python train.py --bias="none" --tie_embeddings=false --beta1=0.95 --warmup_steps=0 --final_lr_fraction=0.0
Each number is 500 + 40 x the weight over its row's rms, rounded and kept within 0 to 999. Layers, rows and columns count from 0. Numbers have three digits each. The size before them is the row's rms in percent of the matrix's.

# layer 7 attention output, 320x320, rms 0.212, rows 41-81, columns 160-319
106:466501453458457509548467471530533470495520503540549489498496463534405534503480475524505485542559455492486481493453581405480427440500531569482510538508503367489492564574540487556530482576457491560541522527628507488519475466471538517541484511494582495503618435632491439548483425459463383397546470536516526516524520592499500487487454513487485520508507508483459503470540508526524454516462464502546531523486495483565508543506490486482501523499440463500533418515505470519551532500533550
109:467513538512540485518534498575479500467560575461480453483488474478502558452532480539561528498478456471411504504577477542540414456419498594421518443507505483424482601496569426515449542547608512531490408515438556485473513472509516472482416538536579534520615505479455516500528460390487511495513553509474485470544502474487499592498471487473565508536497527499492518474544476515456456448484508469571505492470468508504539528480503467517490494482511439461464494477541516472514573535477497
105:525480493485435561510583517457483464542476532473487506504497514566393553431501461519559479504517505576525511501542553537557465522466487585560507600386472465429465400425464509498497555469450530537553541531595446509410391458515582420500514503585456543464545457591434501449511508487462467499532465541475494485452476507508544511512431512448446547560541547515558519550512453536515514520484456456499491460495459525594478492421523493474566465522517531476517481515515576454528477518544501
097:484483516468525450466528587493489473509495457515508484508558541530453572503467516513414497475494522530432448526540529409455491484596450496558436530462613518510473537351519509504593629449486583519487518473459538579528376401464505480514460467517487485480455519514452561578540489554529462528496494514607465504490566516514518474545501504568454561429479472514506532488509456500472489479458486526521519521450481526557529511488467479495477479476511478540498447526487470458518497465466483
108:501489487522564510503479523548529479500492520517506513417486546547502437532467479550496587448506512441528478482503481503474607493470445426460526539600518473466555545501489535424409505539469463441538456452437561484562493491434478532500423546515482581507405492465661465550584464513369560430507527482469526473487513487473495483496542489440521481556498497504489476510513537545498446490507525487545476509477476421464518543500492491552453490549479536552485542419526445443461448529441532
101:475503483484508506486500566539517484541478467491504524552477503451493463539540516492475511524498493531449490520542498501525498536446536403531486600637495500503497543425526427500506418481508427623493586508457526442457458571354530500543610548476484486540550470478513423480542517549488492508499484521512515495549552499484509524478552495511437466518487479462467558511585446492522546456530453476448498547483535519508420556487504474470530480487492449494519486527502479479536465482519509
085:498395491478448526556518532519465504452470432545508463485483453542521433479444508455463515519514582482523578591545426530511431548534470491524542520542530526478510497589495538434505539531425577441548549498505492481480599436532501554547502434488546518492546510525599505585522583477499492484481533445499489475492503508546485451541495506498547486461495465561492513504515519531507487566437576446504484511440498515479527507524471519548527490489522526493482442468482431508458529463486469
097:491541534548563436433503511474450507490425465491543503454516500421608455447517545563474455485488412462611592515480508472507507483535513588477491447518531451474512533561529606498535536430480458502529398517492509617482472461590586525586438478516435535481534559365522543459460403563486551494487550487486496532477504471484523450470450525529487444509521536486436466495438553455503491500563531476482506510526453510494522472486486420541521524548506521484482642555470489517496514538484466
095:432512502486518468513483450508582492521479491525551538525508470500532546524547492510481517472405538535430515426429476545499570472543511600496413480498492495449492449528513529434521513493471530542509513503508543475599495415363539407579535481497462482525591472463503559486518522512518552550431501544470503496515491509494540474519435503503489461519475512483536497482520492514501522482449525499556518475504469488481530548482530496440543491516481437474532507558497479515516493440458477
087:513434517462505553478413519410524491444518520482473463483507531533571569543573464419449460580458527463442530521484513395441524447458478502497539471508477596464524500487404516561373554496495459457557519493473408546616489540505540579555462562511507492519475541445493494428627609527506419522533513484473497522469528529470546570495472525485467489451463514480478522581472529511501507491521517465448529530591466441534488420513479404506525529507494520503506524476483558468499562514538498
096:504431470429569540473522544388470501490521578494495476463506507504528523552490508476512511530514485527575473550404531505451475460532506465484459460442401509514433537510515423533496470493527449496607525599416520505447410608545512502442504437504590493628377533493503437475509514492464516542511438429526507561482476525562493418506492507482482527562507458554484500490572484560516583532523529426477436534445534532534464456533492517481533510412511487534458447467521555487495509542496468
107:548469494569517506450517525476527547523532526554527469540464453482531496465443560491508468498526584485535472492468406575533428466487515554475517514534468492437452521582511548512574559520339511443476515459476493552470422570521475451445548425423486388516520572432555500555465516550584559499463540520504516561545463457529485510511493525447484450582499557540504431441485486474498512554513541461513491496506534505531442515513523540459544560562533509482475536496549413514517459458465500
093:500554517527530463509440486529509485424535520519510464532466499551464536488533507525477573528437591569575437515520558545489516527470561500461508428538490534490499555493459533499515563342478527460362551461532531496535465489482532525432483485538494562603582452502529508418508461514409465514465454486566503518435448533464467542421469538465546485502453511486470493501485526528483589547522493542429487469481494513564427551537469499473452458512461446495555446443481560521514488522497493
110:496510527482519491449534518442502477484506484501487477522505447485503564545485463465427528434518524516505495595416539553484480439482438476517485512524498499559558414482679496441467512550492502516517523499459517518534449547513474532535480546485557442514548530527383478511537568577547528444462539501521449506474484528486521456520522492527495505510431453498529525414558530547488511546520529457519538534520531493549466460479497540517469499476512480498470480608499501453468500498496516
094:435491508506518532465525488421546458543500560530476452541513546518514555530447505486540444521485430431438454558468436461470556589472474552472563442549576571461455395530545505475472531447521465632487506509576512525560503626459627467485412503493529458440455541423477426525540501457481512490525501555485481505545503520477483520540469467488560457456483499487585513480512524547462530465507466495469474489450464506503455475478490512532526509515496510537471476497530498492525520552529480
100:508476491490486468420571502479534554464448497578536520456563466498450526541538500540515547495452515499448533408462503536392539470504472531447474456449469435582473554579644513482497510489456505518430479573531475589503480518413456559581513476391453518506560570556502502453476464507470436542472472529513518519504516552467526521558488525522492491524544432477461493460497538510523523515487458543525478489485518507490482525492484477441471555520461448490498453489498534532485510506539511
097:486460486438448423507540492486535503520455502474404473465519464470536461475556534531588435539533412596577492501573515522384531476633550545514525474470500564628538525445496556548448503501510543462498413574514562481444454430499455487560519543608546515446570526454519493443511473410579495507473416466540456473478514497508519394469508483488505510512491467449499528517477447539519502464478521487522452490485486529550503484517451468479459459463483578473501514478494497480534485447454439
106:558488426477499461582481497441423427504518485510449449457520527607529520519486536513497517526515455538501483482523450577508487499530482458451379425519397474422443493456429437536483589467509492475482566477451484392515540561572594539422507487591489539444383441424454446503500484489437483518509466515506571439484492460499477490468542466530508497537486481538482502507563498534489508476541509527515538550529529488480467505463490539442481478524490552573478539521463545428515528518548547
090:597482465506488519461518437453505496535573482504521521443492500492485513555518443611527487536448453473553543491510547510569496481365570537434519465512599518453469645536512436458545511475530574442515506482486481543473589493479497483450508578497456529551426577551446496499572428458546480589498528510466515520503434517532483552476455495469502499483457545546454428458551550496529504484462473508545501492491480484465579484524484445495452536500491484571469513535515510462479502492496460
099:501480563491590552491501482496540494576499456489496484437493510501502515506508506481511537575521435451489503486458472440516591440459535410550451439561452530459499547530460545497552500521492496457560499527406410507479507438478487388507525490528515551500472499507406591482549488528461424473478531499436495529482557529417543522482550465514510512517490495509448517559438537470533471517520506486493508539581520485481597455421531450504568495508547494491499510541405503517443519531554569
101:466521519539517512530503521551459506503560506507465529427523493508521480494492528498517631518527521494452482512564461458480516440494509417445446519544417511456476521520477564495494609475516545520531512536409506466507440366639566407434437447598553584493557463463494507542418532484414466463515505499481482518508501544477488570510524519512515489538468510468511542475423486501494511515496521453482504517505530488521541474469539526557596526478467472460569497509513514577496529507521527
094:558593480524539502409551475520541490484463462491478545514492511484465485522488452466480492562471432465479527557452475535484416463484500423539557526483504620430612515469616490568527433451477490386457506409450464572505507436522458474594551449513488504505526524539585522502572517573502390550516497504408484543479518492553545502445531516480495489488454558418454470460466438484492496554480570539501504485475483496498493495538510471507523534509494513490469504423511505485508455499581463
088:438515510597550456529500469533505503511516541464481503453558480461487494472506530443515454474545466568445606505442543465487454472539503554507469519521432430412452561557490529526569496511445558565417450365444528499484567528488513465500489521540504593505522534436484537482564560479655524471474461527480451534435498531473544497473400504488505486540513540490426456524551528492522463527437475509481589533483508515468464517477492485514491492488433525498468554433449492454452467462462483
109:501471527524514509579475542472483539483495484520467512479419488497560483528474503475476475499463527467509466487545464469567442508444471625453464447571448454495517533587558334463483550490475546525487449490456520441450523473493534594534520516596463510588482521442531401517432438513573525516516519517508534473517494509506520531521448538495503507520519520488511496461570490479496508510499509516539470540459522575503546538406496471478473456493484447562510475491531490597571478437456489
101:472506511488451469491489485501510462450531556498497487498542510488536471490500562486521532489551531625543524566525459545502597552413551585480419477474494480471365471476512457469492501486466463504531464469539470594498549502544538601410423435489473437441529541424461497538435503477526513408479453561456450465505471500467469532471422481559568518514526528529512564479502532498458518468505485483513453457539389489498479500523468563535546468490552494493478536481487499522510516487559590
086:557566527534409453519497510472467513571581469513482467430494504558533500476502518519571439485544512457476427545452492488505504513545545425489476509576500422441464513504550498472362527561479490483472445483546527528476451442554516429468542530558556516485489438509597463574501529487519602452455460452526498492459519488561460490465566485482515486483525546553469475430530523537517468490501504506540475426463451500538542440475533550477438454478460507523519433466505421439463403499447556
104:529450557533493492480498526481567521554569537462524495543528473526480463464444480525465476505472455447501478485489464479488618423400447427484452488493396527601536488482517491423496429547520454520497415482478564510509472537482520403478402490549473505494534519528556502570545448509503488484503489568467495454552466520465517547526490491519532497548488459448542509533533486532548455499516509478572527491473506514544542469472542515513476442555476500475507452482476410502541480472555503
102:485526521488486493485493478511452554516503423522498470534471499527475460485441507455497518487513491494592459424537462444510414533468500445478573427554465523452466473563530538487417526426460504486475431467535463555473565444623422425507593547475509457535524418477509533562538585514482571471466510450517542475522475488567484526504522492459507447488454483528521479500522534491494573501502528536555523487491510492437477455514533515449443502503526472460500492503452416446474488508494520
105:488503503475544511562478483451550487526485477469493512537473479506524491491504486486540546532491515434576551580493561488497532481475546513554443516487425536583457436617576416513396489516513531516467511472341525430539510518490543458472569601454387522521519526488585506606480547492459496522479582430508444477473504466488502530511492456490482479547544446546547482459497499563506465510489497563459493593493513436439535481473543455481453507528473520471491522441494458528465485518457483
105:456566498528492518495473503542489536509457498494500476515515493477491507473498561477507532502530466576616595535470501504523452531595591543470533515359445506523504518410567494446475478450549455592331479444568585511502508493457500554519515476562458448474485503493471481526501571517516495492439456498392463535450504515564539451445531487464511534521474514541465508451499493521498521482512520581538511490463470497525538537485487553456489476566463547509494525558523462485525409459512489
093:456564607509522553512455518440496498467548549544506469502482513492442491451439536499519564559501430488506514508385450523557539508540465497577528416490513436564533430592442580449478567544485498525424419435554438518555445605497529497510399509483595508507428491557531483533506480548465350455512482481503456500565515476507485468506521448499511515484533468493522519515447479511451508489532543505550574490514522483555489477502506509471453512426496485523467544506490497454508513489562498
119:541494506416542439511459526494500503523521545581497500530483460495488561563505493467457465562467554573507441458541518507589500524469575522549579468521507453500564544467496521453524469569488452446425479575456559508437453520514557546469512372524498508558523480584440431424525564548488381559510502493496541520496497441491481536466457454468553468505466488485524504514531587488524433516535542566500490491461517549512514527438489498489572464543430450466531470531522544522491506521554449
090:457581488506550524408581510484544442473493521463420434451499480520504557482498551519448490453573447499442572583512613526487459474517466496441525547504528488565493536519469505399586499459477420437450536561523581613531529464446567491526445480486569524603481489453457539471430485576455473469484488544499427490414480537460472485504455539532533465537487446506496497551496542451520516489509536481500423489469428493476518505466523502567523516461513460495550553515468472529507452510495494
123:509489507508499440523564469445483484443498522526489520419571564542519464471485550511481497538475467545551526437441527442460414548438469577438488563493563518437432540541496437576514481521457449471494488439520561521493566546459541519550376465511445614451394437460541574475534512479549445436494471502501568530486501519556494530501488522534474513506498558533487501505562460463553505520548482535498539487475463498505526506479484484572544487522451509550527572501468489430498515466538564
108:513497471490493500419467519509506495552533525493468505577554436472465525589491542486549505498488521396464477551413477475396578531509511452440425456518475533409456469451496441508380569552487454499557518478525476550566587451482413479495473549557482430441572560523475408522505543511403508533481498500514449559465495534502517515487556556518514526488499571539548535480506460539473471513542465407508551490474491504492584484542485539499500500487532506465507543536504527456455513561486509
105:442479488465482428533489462479478530523481532517486508511505450516529507433476454498497476515452479664459547458407486555524513554537502505540552475507564527573568515425438516513577552537536445575548526623475491472485483453496444468456461489474479527459595456433536513488459462511591454497466411543470463484525456505529497507501491502507488505524535498458458551507488510462452490456503433458535413527525495486515485483537495528494487520522481459515514540468511495542512449436499483
100:438524536495534454494503467532485456477553482519451467553485432496505539465538503556448500476462488495502543417421559600512425473601574547476567431469538545561409445525526571485469538460469565558496427473365541561522570549482520543505508428502581443559504439447475477437563430523530574574508477506479526500508516548498496471472490504470537524479470504504497469499483517475483499540448482473539519549478467494469487531477536511512540523502519456509515489516539487534524524530483482
100:533551478534488536501536481470489492498479539542543492517490540545526537509437532462515455537556566453437485437522581516441468411589569415549487420455471409515514445506537462491544483547475610531478558435582423535545590497478451534517447423438553504471396417512427482545436577432562487385485550572507513466498492515484534446455486522497523492548550451449514484487518531479496475509463483465457532531543495455475470507528493462515558515483503563525488458533514484520496552492485529
104:532524514460517532462510516470470576452477551496518471492531415431431464551518514479541457457509464494496429538535461477553462499478571494459402567588521493508475486480445515497541478492542520517442537497509459530440465491464420574530430508418568499459601621652503472531487477468498502509506511513557508475610533488527554517474423529539448476508491510471540566524477498468496533521484495518452466511526575579504488591555470513500510521460511522489472415455528461486533585504519442
111:527496504445484474490533499503444457473515468483443515549468517463578506531597492476540518500513407545458453446491478442453526433568479556515512470445519553416524402489634475473491473508562437435477549546536575564497471519541572578416563520509492496472512559381532479436546508448541547462517499487501487455489535494470500463500493506507490551467471544464538541476527510532508496506479502540503474499493474529527452508415463542449498508490533497495491537513476512491491516480506568
109:497503523450547447434468464505530507511518448543587549484576488504508484469515433551538499553565631473526501541508551447546591523478450584487473502486520402456481548470517483539588436475473505457527442615447524572554619510505537506499564469488507595390543462461504516477519433476591431414467536513484504496478545473442471462513481500490542513491491483507441486483540469471538545469487488463500441521501445468485480482494455512492488495507460512514536543458538527454521508446560538